Each number is 128 + 32 x the weight over its row's rms, rounded and kept within 0 to 255. Layers, rows and columns count from 0. The size above them is the row's rms in percent of the matrix's.

# layer 10 attention value, 32x96, rms 0.292, rows 0-31, columns 0-95
size [ 97 100 105 102 108 101  99 102  95 100  96 101 100  99 102  94 102  98  98  97 105  99 106 101  97  99 100  96  99 101 101 100]
[[131 141 182 131 111 160 124 132 145 128 138 168 116  77 180 192 130  79  95 151 117 156 126 146 115  82 177 131 127 123 111 153 113 132 139  66 156 151  57 148 122  70 113 135 106 146  53 152  81  51 152 101 111 133 107 135  88 170 134 131 153  84 160 118 157 131 171 106 160 112 125 132 126  75 137 143 177  99  79 126 150  70 171 114 104  93 143  88 114 154 156 117 192 152  99  75]
 [123 157 164 171 105 126 162 228 121 118 175 152 128 157  76  92  94 108  84 122 143  95  51 138 159 112  87 143 100  89 165 200 144  63 124 138 174 154 111 151 139  71 109 131 146 122 117 134  87 129 197 137 132 169  79 122 107 110 113 211 100 109 117 119 143  83 110 170 184 155 183 117 129 144 120 127 139 101 123 134 111 172 118 116 136 167 145 113 125 147 117 114 113 126 135 166]
 [129  75 183 165 162 162 158 173 128 186 133 103 113 152 114 131  84 142 120 153 108 170 227  81 129 142 144  97 145 121 103 163 148 132 142 117 149 102 108 121 112  70 158 151 105 154  97  81 137  90 146 101 100 129 166 155 159 131 114 134 150  69  98  81 108 133  95 141 125 156  89 186 139 149 156 104  71 173 148  94 151 168 107 134 158  94  91 158  60  93  80 154  86 104 117 113]
 [140  78  77 111 123 160 144 160 171  94 103 120 155 126 146 118 140 126 116 146 117 202  35  61 153 142 115 106 117 186 122 142 178 102 136 113  99 107 121 137 107 171 143 121 125 103 154 110 131  85 107 158 120 123 102 152 138  99  86 195  88 158 128 153 151 120 160 146 157 107 117 127 100 147 133 122 156  56 118  84 107 152 167 133 172 142  28 187 127 124  88 163 129  90  96  94]
 [135 145 144 158 128 153 140 128 106 129  98 124 130 160  96  75  58  91 156 175 140 149 117 166 107 125 113 136 187 203 146 150  99 132 129  94 122 144 142 121 135 124 115 117 106 129 153 192 159 116 126 146  95  86 139 110 109 132 159 175 115 104 110 133 114 134 181 104 137 138 133 147  66 138 121 131 123 182  81  95 129  15 110 130 117 181  97 147 120  21  63 128 159 126 166 144]
 [136 126 111  81 110  85 112 176 149 131 135 121 135 173 119 154 153 107 126 147  94  79 101 137  92 142 135 102  86 109  93 175 100 147 111  83 134 171 179 172  99  90 105 111 100 123 112  97 142 196 169 132 139 143 171  90 138 134 122  85 120 180 133  57 150 134 102  62 117 170  70  65  98 182  89 132  80 102  65 104 100  86 133 129 139 137  66  99 122  84 128 134 104 138 151  98]
 [168 164  95 150 108 152 162 144 113 175 136 178  82  62 155  92  86 168 113 108 117  61 160 115  95 105 141  94 115 141  78  67 145  89  79 100 192 114 182 144 172 132 140 123 199 189 149 166 113  79 134  98 173 120 113 162 106 108 122 113 135 139 130 133 131 194 142 111 126 107 127 105 105 161 143 122  73 159 129 104 103 165 132 139 144 163 111 186 171 131 145 160 138 135  78 123]
 [123  98 137 152 123 130 138 137 188 141  76 159 176 125 119 123 191 128 182 156  61  75 107 150 150  63 158  95  70  71 173 112  99 112 153 119 155 166 120 143 169 169 118 137 139 158 209 153 111  76 116 125 124 127 112 144 152 138 164 113 142 135 122  68 157 129  85 110 145  65 152 116 126 141 119 131 152 175  94 132 146 173 139 140 162 106  99  77  69  76 131 156 144 113 112 168]
 [151 146 105 155  93 114 141 109 200  94  92 146 146 106 102  95 137 132 150  95 103  81 147 112  87 113 106  75 186 145  89 142 120 125 129 122 171 131  65 134 132  90 137 102 143  56  89 156 137  60  94  93 151  93 105  92 169 131 119 143 149  98 123 175  59  95 110 151 126 120  98 107 160 111  68 111 115 110 141 134  40 124 157 124 103  94 151  83 125  88  78  80 103 101  92 118]
 [182 126  82  78 145 135 166 105 162 151 129 108 125 154 102 142 195 127  61 185  96 111 114 164 144 121 144  96 160 167 138 150 147  81  89 138 164 137 139 200 107 145 117 142 121 163  76 110 174 142 123 152 135 103 114 131 145 109 145 166 180 123 157  96 129  79 205 136 117 101 109 159  52 109 116 140 109 160 146 156 200 147 131 168 111 127 171 138 181 149 104  66 141 114 135 160]
 [127 156 115 137 137 127  98 121 101 150 129  74 105 104  70 164 106 112 129 133  88 164 108 152 139 126 141  86  69 136 128 140 193 144 140  87 143 152 163 100 120 202 108 134 117 106 195 155 119 131 168 132 151 133 163 153 125 188 121 152 192 109 118 110  72 133 130 192  96  73 137 128 169 103 130 125 133 130 108 123  68  53 148 158 126  55 110  97 101 106  83  75 180 145  89 118]
 [192 138 150 145 161 114 221 117 105 117 134 126  97 153 143 109 141 110 209 146 172 152 126 131 136  84 150 133 111 113  89 129 108 110 143 162 113 148 129 141  89 153 154 108 130 116 116 140  89 170 133  92 188 119 127 150 133 103 110  99 100 151  90 138 132 150 157 147 117 219 207 162  82  32 110 128 147 173 126 146 118 122 184 136 114  72 151 158 121  92 154 170  97 107 104 122]
 [168 161 105 148 145 170  86 127 139 191 133 150 151 158 147 198 150 118 144 150  77 133 124 143 152 152  87 111 144 111 116 119 137 137 160 114  78  96 159 116 110 147 167 108 145 141  85 132 123 142 170 149 123  75 116 116  48  78 156 124 127  84  81 155  80 123 152 115 165 145 114  75 117 186 147 127 100 129  78 193  58 130  58 128 100 115 173 138 117 166 161 104  82 179 150 134]
 [130 126  91 128 151 162 118 158  83 164 141 109 201 162 114 134  40 109 119  66 150 130 132 159 146 128 140  66  96 110 123  83 118  80 110 103 144 104 133  70 153 173 115 139  95 148  81 106  90 148  60 126 101 128  85 118 123 114 157  96 173 145 163 130 123 131  87 124 150 135 102  99 114 110 125 141 177  94  95  83 119 127 200 208 151 111 163 118 170 109 155  86  76 109 137 149]
 [ 98 107 144 191 143  56 108  50 109 132 160  94 171 111 109 119 109 112 108 136 120 110 124 114  77  52 137 170 171 110 139 147  73 138 168  87 102 136 157 163 140 176 162 130 112 131  99  92 106 125  80 144 171 125 107 174 107 117 126 191 140 107 141 101 179 137 160 160 115  91 156 131 141  84 159 119  98  85 140 138  83 137 153 167 109 175 178 110 142 152  96 138 129  80 164  66]
 [170 114 175 156 162 115 120 100 100 103 146 101 201 103 106 153 181 142 110  94 115  68 146 166 167  92 147 169 136 138 122  90 145 188 126  96 149  98  94 152 132 144 136 154 110  94  85 127 121 141 152  88  80 127 171 150  74  88  77 140  55 141 184 120  96 153 122 158 130 115 114 128 160 161 189 115 118 170 102  95 128  76 151 112 160  93  79 124 180  87  98 139 139 128 171 170]
 [ 98 147 112 135 167 159  60  84 186 152 141 180 175 138 141 117 144 123  93 148 127 136 129 126  80 177  75 126 140 128 148 166 113  65 144 144 154 160  97 143 163 137 132 134 124  70 154 139 121 159 211 123  97 118  76  78  77 109 149  81 108 166  95 112  82 150 116 183  96 119 186 155 104  64 128 140  92 155 135  75 178 121 113 124 162  97  81 117 144 145 151 136  96 102 122 129]
 [159 108 118 141 147  72 109 151 154 151 118 126 158 117 168 117 147  80 115 123 154  99  99 167 106 117 128 134  93 182 103 113 110  96 134  75 123  95 112  78 130 131  75 145 152 108 142  72 158 104  89  77 175 144 122  93 109 110 194 168 132 151 103 157 169 163 155 121 146 139  89 166 143 126 165 134 105 158 157  77 115 134  70 139 138 139 113  89  76 203 104 146 139 133  42 208]
 [113 113 105 169  84  94 130 147  98 113 158 136 115 167 161 164 110 119 143 169 130 133 132  75 167  99  94 148 153  91 162 132 123 161  98 164 127  92  93 170 147 151  97 141 149 114 133 125 190 164 130 113  71 102  83 143 136 190  90  95 128 133 148 165 163  77 168  26 138 126 132 171  88  98 154 147  72 136 146  91  53 165 156 182 117  86 132 140  95 109 154  85 135 131 115 151]
 [101 182 102 108  62 132 159 147 110  86 107 164 133  92 134  89 157 136 102  79 195 151 132 164 136 106 115 138 159  83  84 122 117  54 139 102  90 124 115 110 119 172 119 155 168 151 141  90 174 140 211 110  82  90 130 145 158 144 158 143 102  95 108  95 147 108 107 150 134 134 132 136 154 111 105 149  99 153 191 171  99 118 211 102 154 147 105 107 124  99 102 167 131 176 189 156]
 [159 143 153 104 170 126  84 152 160 152 123  81 117  30 153  71  43 182 161 150 107 135  90  85 176 131 141 120 141 117 161 134 112 155 160 101 120 163 156 180 145 127 173 129 166 173 163 105  87 191 144  94  89 160 122  72 134  95 155 180 151 148 113 143 131 155 130  86 109 140  54 101 162  90 127 141 130 168 158 127 137 125 155 102 151 127 116 103 153 144 114 144 137  89 159 124]
 [170 127 201 118 148 144 132 124  93 171 137 104 102 130 107 151 131 130 100  87 113  66 116 111 122 191 144 133 190 117 143  97 117  94 123  78 154 135 122 131 167 142  80 109 140  82 140  62 206 108 191 125 113 120 142 192 152  64 123  99 125 151 136 146 172  98 155 137 132 129 134 137 156  99  74 113 166 109  92  86 161  86 171 152 118 121 131 176  78 175 153 166 153 169 134  94]
 [ 86 134  92 106  96 124 115 167 131 158 107 131 141  91  95 118 134 137  62  48 117 146 152 136 117 111 216  82 170 108 163 157 109 189 147 144 125 135 154 171 138 142  96 122  98  24 144 150 135 187 126  80 124 119 152 129 148 144 141 163 138  92 128 111 143 149 153 161 130 172 138 159 104 151 122 139 163 161 104 121  92 160  90  85 159 149 148 160 148 161 169 151  95 123  44 123]
 [145 154 118 101  89 104 131 178 101  79  65 111 141 135 102 130 116 139  94 170 102  93 203 184  73 159 153 133 121 113 174 136 134  97 131 153 144 102 153  71 126 154 204 167 138 148 108 117 103  97 175 126 140 118  60  91  90 150 104 112  81  93 136 114 108 105 165  74 122  73 119  92  82 133 147 114 168 116 159  95 133 133 164 122 128  97 108 113  88 116 173 200  97 103 143  97]
 [108  87 125 142 112 108 142  61 125 109  72 112  77 112  93 137  99 164 136 166 124  92  50 154 122 111 154 163  71 122 111  91 181 135 104 138 156 137  60  99  76 141 159 184 153  81 137  72  71 110 146  71  80 119  89 108 135 119 149 147 173 104 102 101 129 106 120 112 143 166 163 156 109 174 113 137  97 123  99  86  97 120 136 120  84 156 138 188 128 170 120 127 129 125 154  68]
 [160 142 129 140 170 145 121 150 165 113 110 127 171 141 103 203 110  96 147  94 173 162 135 146 152 106 191 166 116 122 125  69 112 104  99 196 151 150 207 130 103 115 126 117 131 105 161 102 130 120 119 110 119 113 131  55  60 128 141 118 157 103 122 133 174 120 135 134 127 109 119 122 115 137  26 100  91  87 194 188 128 134 125 102 169 137  83 172 118  98 115  71 100 144 142 100]
 [146 193 157 150 186 137 126 131 131  69 102 111 169  90 162 133 137 147 134 139 147 128 111  57 120 158 155 156 137  46 145 120 143 114  94  99 121 107 115 119 142  78  70 139 128  62 136 104 191 188 108 128 139  85 183  86 153 111 106 186 122  78 135 114 130 126  98  88 103 132 189  94  87 130 163 114 140  97 117 124 159 173 159 137  96 104 115 148 124 105 157  87 182 109  86 159]
 [107 121  77  86 150 107 157 125 112  70  97 113 141  98 176  93 144  87  73 138 156 178  74 176 119  80  70 101 150  59 131 140 133  97 138 135 135 112 108  91 199  99 133 133  75 130 118 127 147 118 131 124  73 135 151 146 157  80 122 167 194 129 112 152 165 187 104 126 106  95 126 117 143 117  94 119 126 180 123 127  86 139  95 106  81  73 141 150 161  88 197 142 132 133 160 101]
 [ 52 178 154 168 130  86 198 175 174 125 105  95 115 177 140 149 121  92 144 128  99 102 138 128 108 154 140 132 129 139 139  97  98 138 120 119  72 137 104 165 156 112 142 158 115 138 168 169 136 106 134 101 122 148 123 150  63 121  80  87 166 107  90 183 183 121  68 126 136 114 119 107 116 181 161 121 122 196 140 115 156  82 176 184 138 149 149 167 210 147 125  86 159 140 128 125]
 [132 179 153  65  61  88  88 151 191 172  53 126 133 143 111  85 114 118 140 155 144 124 182 126 153 126 163 155 111 140 142  90 155  79 149  82 152 108 170  99 123 105  75  82 139 141 101 118 108 127 116 163 136  98 109 182  95 138  73 155 147 189  97 104 147  86 104  87  96 156 185 171 131  88 135 127 129 156 108  99  83 160 145  64 134 142 170  97 127 137 110  90 119 125 129 118]
 [112 102 169  91  90 129 121 167 199 163 155  93  92 149 118 161 153 102 104 136 138 123  86 134  99 148 184 144 162 105 114  67 104  99 107  92 159  71  50 124 174 185 147 134 135 188 169 152 151 153  85 155 106 100 139 102 136 152 114 139  97  95  66  90  62 182 131 138 144 185 117 106 139  92 133 108 137  87 144 151 102 165 121 104 137 140  76  97 160 149 137  96 139  94 151 137]
 [ 85 119  97 137 136 126 104 111  88 122 159 107 185 122 148 137 161 134 117 163 126 112 127 124 160 156 111 136 145 107 114  75 156 182 113 154 139 165 123  91 179  96 142 116 156 136 127 176 128  77 149 103 164  85  73 134 131  83 111 167 113 135 168 115 129 194  98 108 128 171  50 171  81 120  85 136 199 168 116 191 116 128 145 124 170 179 144 100  42 179 128 116 131  88 144 106]]